Part of a small language model's weights.
Size: 13 layers, width 224, 5 heads of 32 (1 for keys and values), MLP 576 SwiGLU, vocabulary 7304, 7.82M parameters.
Architecture: RMSNorm before each block, rotary positions, no biases in attention or MLP, tied embeddings.
Training: a variant of SOAP for these matrices, 161M tokens, 5038 steps.
Each number is 50 + 10 x the weight over its row's rms, rounded and kept within 0 to 99. Layers, rows and columns count from 0. The size before them is the row's rms in percent of the matrix's.

# layer 10 MLP down (transposed), 576x224, rms 0.161, rows 47-56, columns 0-111
097:46 42 51 43 50 59 50 58 37 36 48 32 43 51 46 35 65 44 57 50 48 32 62 32 55 54 42 65 39 43 50 69 44 47 47 32 67 62 57 62 58 56 37 64 53 58 33 51 56 49 47 63 73 48 39 56 41 44 50 36 44 62 63 69 53 40 44 29 41 35 55 69 60 63 56 44 45 48 68 55 39 54 55 46 54 59 54 56 35 42 42 43 49 53 56 28 47 49 61 49 47 47 71 49 50 61 70 50 56 32 62 50
101:42 34 49 61 52 52 41 46 47 72 56 40 51 50 44 57 62 48 66 50 41 70 67 51 43 33 53 57 53 61 43 59 45 45 49 50 45 69 53 52 34 58 34 47 38 27 48 52 41 50 56 55 34 47 61 48 38 66 59 49 49 69 49 58 64 43 64 47 46 51 28 38 55 20 58 67 37 37 38 52 44 49 48 49 69 56 37 54 32 53 43 36 46 42 49 32 45 40 54 41 52 51 56 63 34 44 50 51 46 55 52 54
091:39 62 60 41 51 38 62 65 43 43 47 53 61 44 48 55 34 49 55 51 54 62 47 57 54 46 40 49 51 42 57 43 40 50 78 53 40 60 35 50 37 62 43 48 54 60 40 57 36 47 52 41 47 51 51 36 51 34 53 30 47 44 71 36 58 45 43 52 48 35 66 50 45 69 76 55 54 50 45 48 41 50 47 49 40 52 52 55 59 34 48 59 41 42 34 55 41 48 40 41 58 40 51 42 52 57 39 53 60 40 71 59
103:64 56 42 50 39 24 48 50 33 50 43 45 50 40 50 48 33 57 51 53 49 47 46 60 29 83 65 46 51 52 67 49 49 42 50 50 62 50 61 42 46 55 50 26 41 48 65 47 57 56 53 56 42 29 45 65 44 78 54 46 37 60 57 49 30 38 25 50 39 57 52 70 62 43 52 58 54 50 39 52 31 51 50 49 30 42 65 51 62 41 55 64 41 51 45 63 61 57 41 51 55 49 60 58 58 57 53 53 50 37 46 46
101:45 51 69 65 54 48 52 36 41 38 43 63 50 55 46 49 51 53 56 37 46 54 47 55 44 53 39 58 61 47 44 51 43 59 54 47 57 58 34 70 58 51 53 46 69 54 56 61 52 59 26 47 52 55 51 48 68 31 58 57 45 57 50 75 33 41 51 62 45 51 62 54 59 59 44 40 50 58 41 50 37 46 34 55 54 71 35 55 43 38 38 46 48 42 69 63 52 44 46 54 58 42 44 46 42 61 56 72 59 39 41 50
100:52 48 60 54 61 39 50 28 49 35 46 56 55 57 40 61 48 23 55 43 56 65 55 52 39 56 56 50 66 39 42 48 40 43 34 49 43 55 49 37 57 64 56 37 49 56 53 18 58 66 40 39 69 58 60 48 58 53 45 28 39 63 62 52 42 49 54 53 54 40 35 57 51 34 45 67 46 23 47 42 58 40 51 37 45 61 47 52 39 59 32 39 49 45 51 61 56 54 39 39 47 54 54 59 59 68 44 68 63 50 56 43
096:42 61 28 52 56 38 38 53 57 45 51 62 47 47 44 51 66 38 44 56 68 38 67 48 45 52 54 56 54 45 46 45 49 65 36 48 52 33 53 46 27 54 43 54 38 47 47 42 37 26 47 58 49 65 39 50 46 37 38 41 54 51 45 34 64 60 48 48 37 44 36 49 52 49 47 50 48 48 39 49 42 44 33 38 56 72 45 58 51 63 45 49 37 57 48 62 49 44 52 55 38 58 50 55 59 59 42 41 59 57 47 45
100:46 60 52 55 55 54 53 51 58 33 43 56 43 53 37 44 53 58 50 42 66 62 45 34 41 54 39 46 56 30 50 45 48 28 49 42 61 57 61 34 68 57 69 50 49 52 49 33 58 39 50 56 58 59 48 51 39 49 56 29 60 51 44 42 60 46 64 63 41 61 61 53 48 44 52 45 39 56 67 49 39 52 51 50 58 46 33 46 60 52 71 58 43 63 48 48 50 56 40 61 34 41 54 76 61 51 57 57 51 27 43 45
113:39 50 48 52 42 40 45 52 37 46 36 56 60 44 34 38 55 54 51 36 65 49 51 48 55 46 38 43 52 29 52 45 32 47 40 51 49 50 38 27 51 50 55 60 55 43 67 35 54 55 74 55 44 57 48 52 49 53 47 97 40 56 48 57 51 34 62 50 55 45 50 43 41 53 51 51 49 60 46 63 60 48 53 53 40 43 48 47 63 36 55 54 44 63 57 71 47 51 54 49 37 45 40 40 37 44 57 56 45 69 56 45
100:55 35 54 63 49 63 53 50 39 59 55 59 64 43 54 43 34 52 41 70 53 37 59 39 46 27 60 63 52 46 36 48 46 51 48 41 58 67 42 42 53 47 47 32 36 28 49 55 39 34 45 52 56 35 55 58 74 44 38 60 45 49 54 61 53 56 49 51 58 41 72 60 38 63 34 59 56 40 54 52 27 55 47 49 58 69 54 65 48 45 55 60 49 59 63 51 68 52 66 46 49 50 63 42 54 65 42 55 56 54 41 50
# layer 10 MLP gate, 576x224, rms 0.157, rows 48-57, columns 0-111
094:48 49 54 48 35 42 56 34 72 44 54 34 46 47 46 47 69 49 39 58 62 47 48 52 51 47 51 44 66 40 63 54 41 53 53 51 46 51 51 61 48 44 54 40 38 50 35 64 40 55 56 53 31 47 59 62 43 59 52 38 56 55 41 77 50 29 30 39 61 54 60 32 66 60 52 44 36 53 83 41 48 52 59 44 64 53 67 48 38 57 46 61 45 51 51 56 52 36 50 26 72 44 47 45 33 55 54 44 60 39 41 41
110:56 48 58 42 61 65 44 39 58 47 33 71 38 52 47 41 62 23 55 46 43 65 55 53 29 39 52 42 57 57 40 59 65 60 43 56 66 48 69 50 53 66 36 57 41 56 47 35 56 39 59 68 64 75 54 58 55 53 57 60 48 27 55 66 53 59 43 54 48 56 53 47 38 52 59 47 57 40 55 34 58 54 63 66 34 30 56 48 50 47 49 36 41 52 34 55 44 34 61 45 41 41 51 56 39 40 52 46 49 44 28 49
103:54 44 60 42 50 53 47 55 43 56 32 69 66 44 30 41 52 59 43 59 43 49 64 40 50 55 58 46 56 45 57 67 63 77 42 46 51 56 50 49 48 41 56 41 31 47 47 48 61 40 48 40 46 41 54 25 81 51 37 25 49 57 43 49 40 44 46 41 62 45 59 50 58 21 34 56 49 46 67 45 55 64 29 37 36 37 50 33 67 50 39 59 48 48 51 48 36 39 58 40 66 55 49 51 50 63 32 58 58 34 51 49
099:50 39 40 81 53 53 48 38 55 51 58 40 39 46 48 66 67 52 44 55 61 57 48 38 52 40 49 44 54 45 55 47 43 35 55 74 65 32 51 60 56 51 49 33 49 67 60 46 51 53 37 54 55 46 50 48 25 43 58 48 48 51 59 62 57 48 45 49 48 66 50 44 48 65 68 72 48 42 53 35 57 44 50 53 46 54 55 62 46 56 52 47 64 50 58 44 66 51 62 45 29 48 71 47 50 40 60 36 31 39 54 59
102:31 56 55 32 43 52 40 53 43 43 46 48 32 59 45 59 68 38 31 59 52 41 52 48 50 44 47 58 32 59 58 43 57 46 62 59 64 47 62 45 49 56 41 60 44 64 47 38 48 28 64 56 46 50 40 48 49 52 58 47 65 40 62 45 44 48 43 44 66 57 44 58 56 61 51 46 17 34 57 40 53 64 61 43 44 40 69 69 55 55 41 59 66 33 49 48 48 48 44 49 57 66 57 48 66 49 39 51 39 51 47 45
103:46 47 38 44 48 42 50 53 33 52 29 51 33 51 61 54 50 33 42 47 50 44 52 52 33 57 48 57 61 61 39 32 66 39 45 72 57 61 45 53 43 54 47 62 34 57 37 38 73 43 69 27 48 50 66 40 57 56 52 58 56 69 42 36 56 30 31 42 53 44 48 47 53 54 52 58 48 54 30 63 65 66 40 38 39 55 51 29 60 51 52 53 50 55 45 54 47 57 49 46 44 47 42 62 44 64 41 45 72 46 30 64
097:60 65 42 39 38 41 62 61 54 40 50 41 76 31 60 45 50 49 40 38 54 48 60 32 47 42 40 45 63 49 47 44 53 57 45 40 68 45 49 33 43 52 61 39 61 52 59 70 56 32 50 43 64 38 45 59 54 53 60 56 50 39 42 37 43 50 50 40 57 58 40 41 61 45 56 40 34 45 54 43 43 64 60 46 52 49 56 42 46 46 36 64 63 54 39 50 67 51 41 53 64 57 47 68 55 33 39 52 42 42 44 53
113:40 44 50 50 50 55 66 48 51 57 52 36 45 51 54 51 55 51 48 59 56 56 57 53 60 54 57 44 59 53 42 67 50 64 77 62 47 53 49 34 34 47 47 53 53 49 59 30 44 51 34 50 32 47 54 53 38 39 50 37 55 36 58 40 50 53 48 47 51 55 53 56 51 60 54 53 50 44 60 51 29 49 45 71 41 49 54 50 52 47 60 63 52 50 55 42 43 64 56 40 47 50 52 57 66 32 57 46 34 59 55 50
099:53 47 45 64 63 50 54 59 47 34 44 51 39 49 36 61 53 67 53 64 44 54 49 59 51 37 48 56 49 57 35 52 58 46 49 41 44 49 43 44 38 54 56 43 75 56 45 34 50 39 43 35 42 50 46 50 41 52 56 31 43 62 52 57 43 48 51 54 46 49 51 61 52 35 56 67 71 39 57 59 45 53 74 54 70 53 55 46 56 33 62 54 70 54 34 65 67 35 50 50 56 66 39 41 48 43 56 53 37 41 38 62
096:42 43 36 54 36 60 39 44 39 50 58 47 47 52 49 59 46 68 47 58 51 48 39 43 59 57 48 54 32 45 50 46 45 59 44 59 60 58 55 38 48 53 49 26 46 38 70 49 36 35 53 66 28 51 49 55 51 51 64 55 50 54 45 61 55 24 46 36 57 57 42 40 33 55 44 34 69 49 50 62 53 59 47 62 59 42 60 50 47 42 56 76 64 28 55 43 62 53 39 57 46 70 41 53 46 50 68 36 39 36 49 43
# layer 10 MLP up, 576x224, rms 0.166, rows 48-56, columns 0-111
096:49 36 54 49 49 51 63 39 40 47 48 50 38 48 38 42 28 39 41 46 62 59 59 54 20 57 67 45 43 70 44 58 69 60 44 34 36 35 50 42 53 59 52 58 44 49 38 55 41 58 56 55 51 46 69 43 53 49 59 49 64 48 49 32 46 41 35 62 36 43 50 46 56 62 52 28 50 31 53 60 47 59 46 38 62 51 52 41 49 34 44 50 53 34 37 51 49 48 37 60 50 56 67 62 58 52 49 57 44 51 42 56
102:53 27 26 51 53 58 38 35 46 58 44 43 51 55 38 48 38 47 53 37 51 46 41 50 63 55 57 64 63 60 50 45 47 53 50 48 75 51 45 52 34 30 59 54 58 46 53 57 60 60 38 49 44 31 52 52 42 39 49 55 42 38 38 64 60 49 36 52 56 42 30 58 53 48 44 56 57 55 49 45 69 44 66 23 47 79 70 57 43 34 51 38 42 51 55 41 45 58 35 56 61 55 38 63 45 55 48 29 59 52 54 43
101:62 30 71 41 57 44 32 42 44 34 39 79 46 57 41 58 46 43 40 44 42 53 55 44 44 35 57 39 58 35 62 56 46 57 42 40 58 49 40 51 49 69 67 40 39 58 39 60 51 47 37 57 49 45 37 38 57 48 48 56 52 58 53 52 60 46 47 25 61 42 59 60 53 57 55 46 48 66 44 61 57 54 42 45 51 65 45 43 57 55 57 43 61 63 32 29 49 54 59 55 58 45 64 63 44 71 67 42 67 51 58 55
100:53 52 63 49 53 48 39 39 32 39 47 24 40 44 41 48 61 60 58 44 32 66 49 47 48 31 42 58 49 61 38 37 61 54 61 26 49 51 62 60 53 55 52 50 42 37 66 48 34 46 46 41 45 49 56 65 41 54 56 33 51 44 48 63 49 37 37 43 46 67 38 49 56 51 49 49 54 60 54 46 53 33 43 32 56 62 48 42 45 28 42 42 36 52 58 57 49 64 46 54 55 29 42 41 43 48 53 50 37 46 39 43
105:56 63 74 58 49 45 48 41 55 45 51 63 38 50 33 66 54 49 33 60 74 58 59 43 58 27 45 61 56 62 55 32 46 36 42 29 34 51 42 57 59 49 57 43 38 51 43 38 60 56 34 53 45 47 55 45 57 38 60 79 33 55 58 52 50 50 57 41 57 62 50 40 45 60 71 42 52 38 52 47 60 27 34 49 69 47 40 52 49 44 59 50 47 43 49 40 58 65 40 48 56 51 66 62 48 49 54 72 50 71 54 45
104:46 44 56 49 50 53 63 48 45 46 52 58 51 31 54 47 50 55 52 40 36 56 45 35 63 66 47 56 43 59 54 39 46 34 54 71 67 26 50 41 63 58 63 58 54 44 44 51 36 62 46 38 60 43 50 58 63 65 29 57 50 47 48 46 54 73 61 46 58 53 52 40 57 50 54 42 55 54 68 47 54 52 57 52 63 51 58 72 40 65 33 44 64 58 34 36 53 58 32 38 56 44 42 42 37 30 40 32 47 44 54 51
101:43 44 40 54 42 52 41 61 59 46 57 38 49 41 50 69 77 55 60 39 67 50 39 52 59 55 51 27 54 44 53 59 43 62 41 50 60 59 57 42 57 47 67 58 58 50 58 38 55 51 58 53 55 38 67 57 29 53 60 52 55 40 61 49 68 37 44 42 58 51 56 60 65 55 52 42 42 49 42 44 46 49 76 50 50 44 47 41 40 53 38 75 52 52 40 43 39 56 50 40 38 62 41 62 64 45 43 28 38 67 62 68
105:44 56 36 50 65 41 30 48 42 55 51 53 53 62 34 45 58 41 46 58 45 60 45 45 40 54 42 47 40 42 60 45 44 53 33 43 63 58 47 55 47 55 37 65 50 49 28 54 56 56 73 54 59 53 36 57 45 33 41 58 61 52 53 53 48 65 52 39 37 40 44 61 43 47 59 62 44 39 56 37 44 54 69 44 57 32 45 54 49 51 52 23 65 56 47 51 52 37 49 42 42 46 52 52 55 69 69 51 44 60 40 47
099:51 63 33 43 52 40 49 32 54 53 71 62 52 63 46 56 53 61 49 51 66 46 39 57 61 45 60 50 49 40 37 60 54 50 56 72 41 50 54 35 56 59 48 38 44 45 59 66 49 47 60 72 61 39 56 49 46 56 46 61 41 49 47 63 49 54 75 39 49 33 54 44 49 45 37 47 44 66 66 51 55 44 40 44 33 53 42 50 30 60 41 61 59 53 49 30 37 38 44 46 46 58 67 54 55 40 37 31 56 62 51 50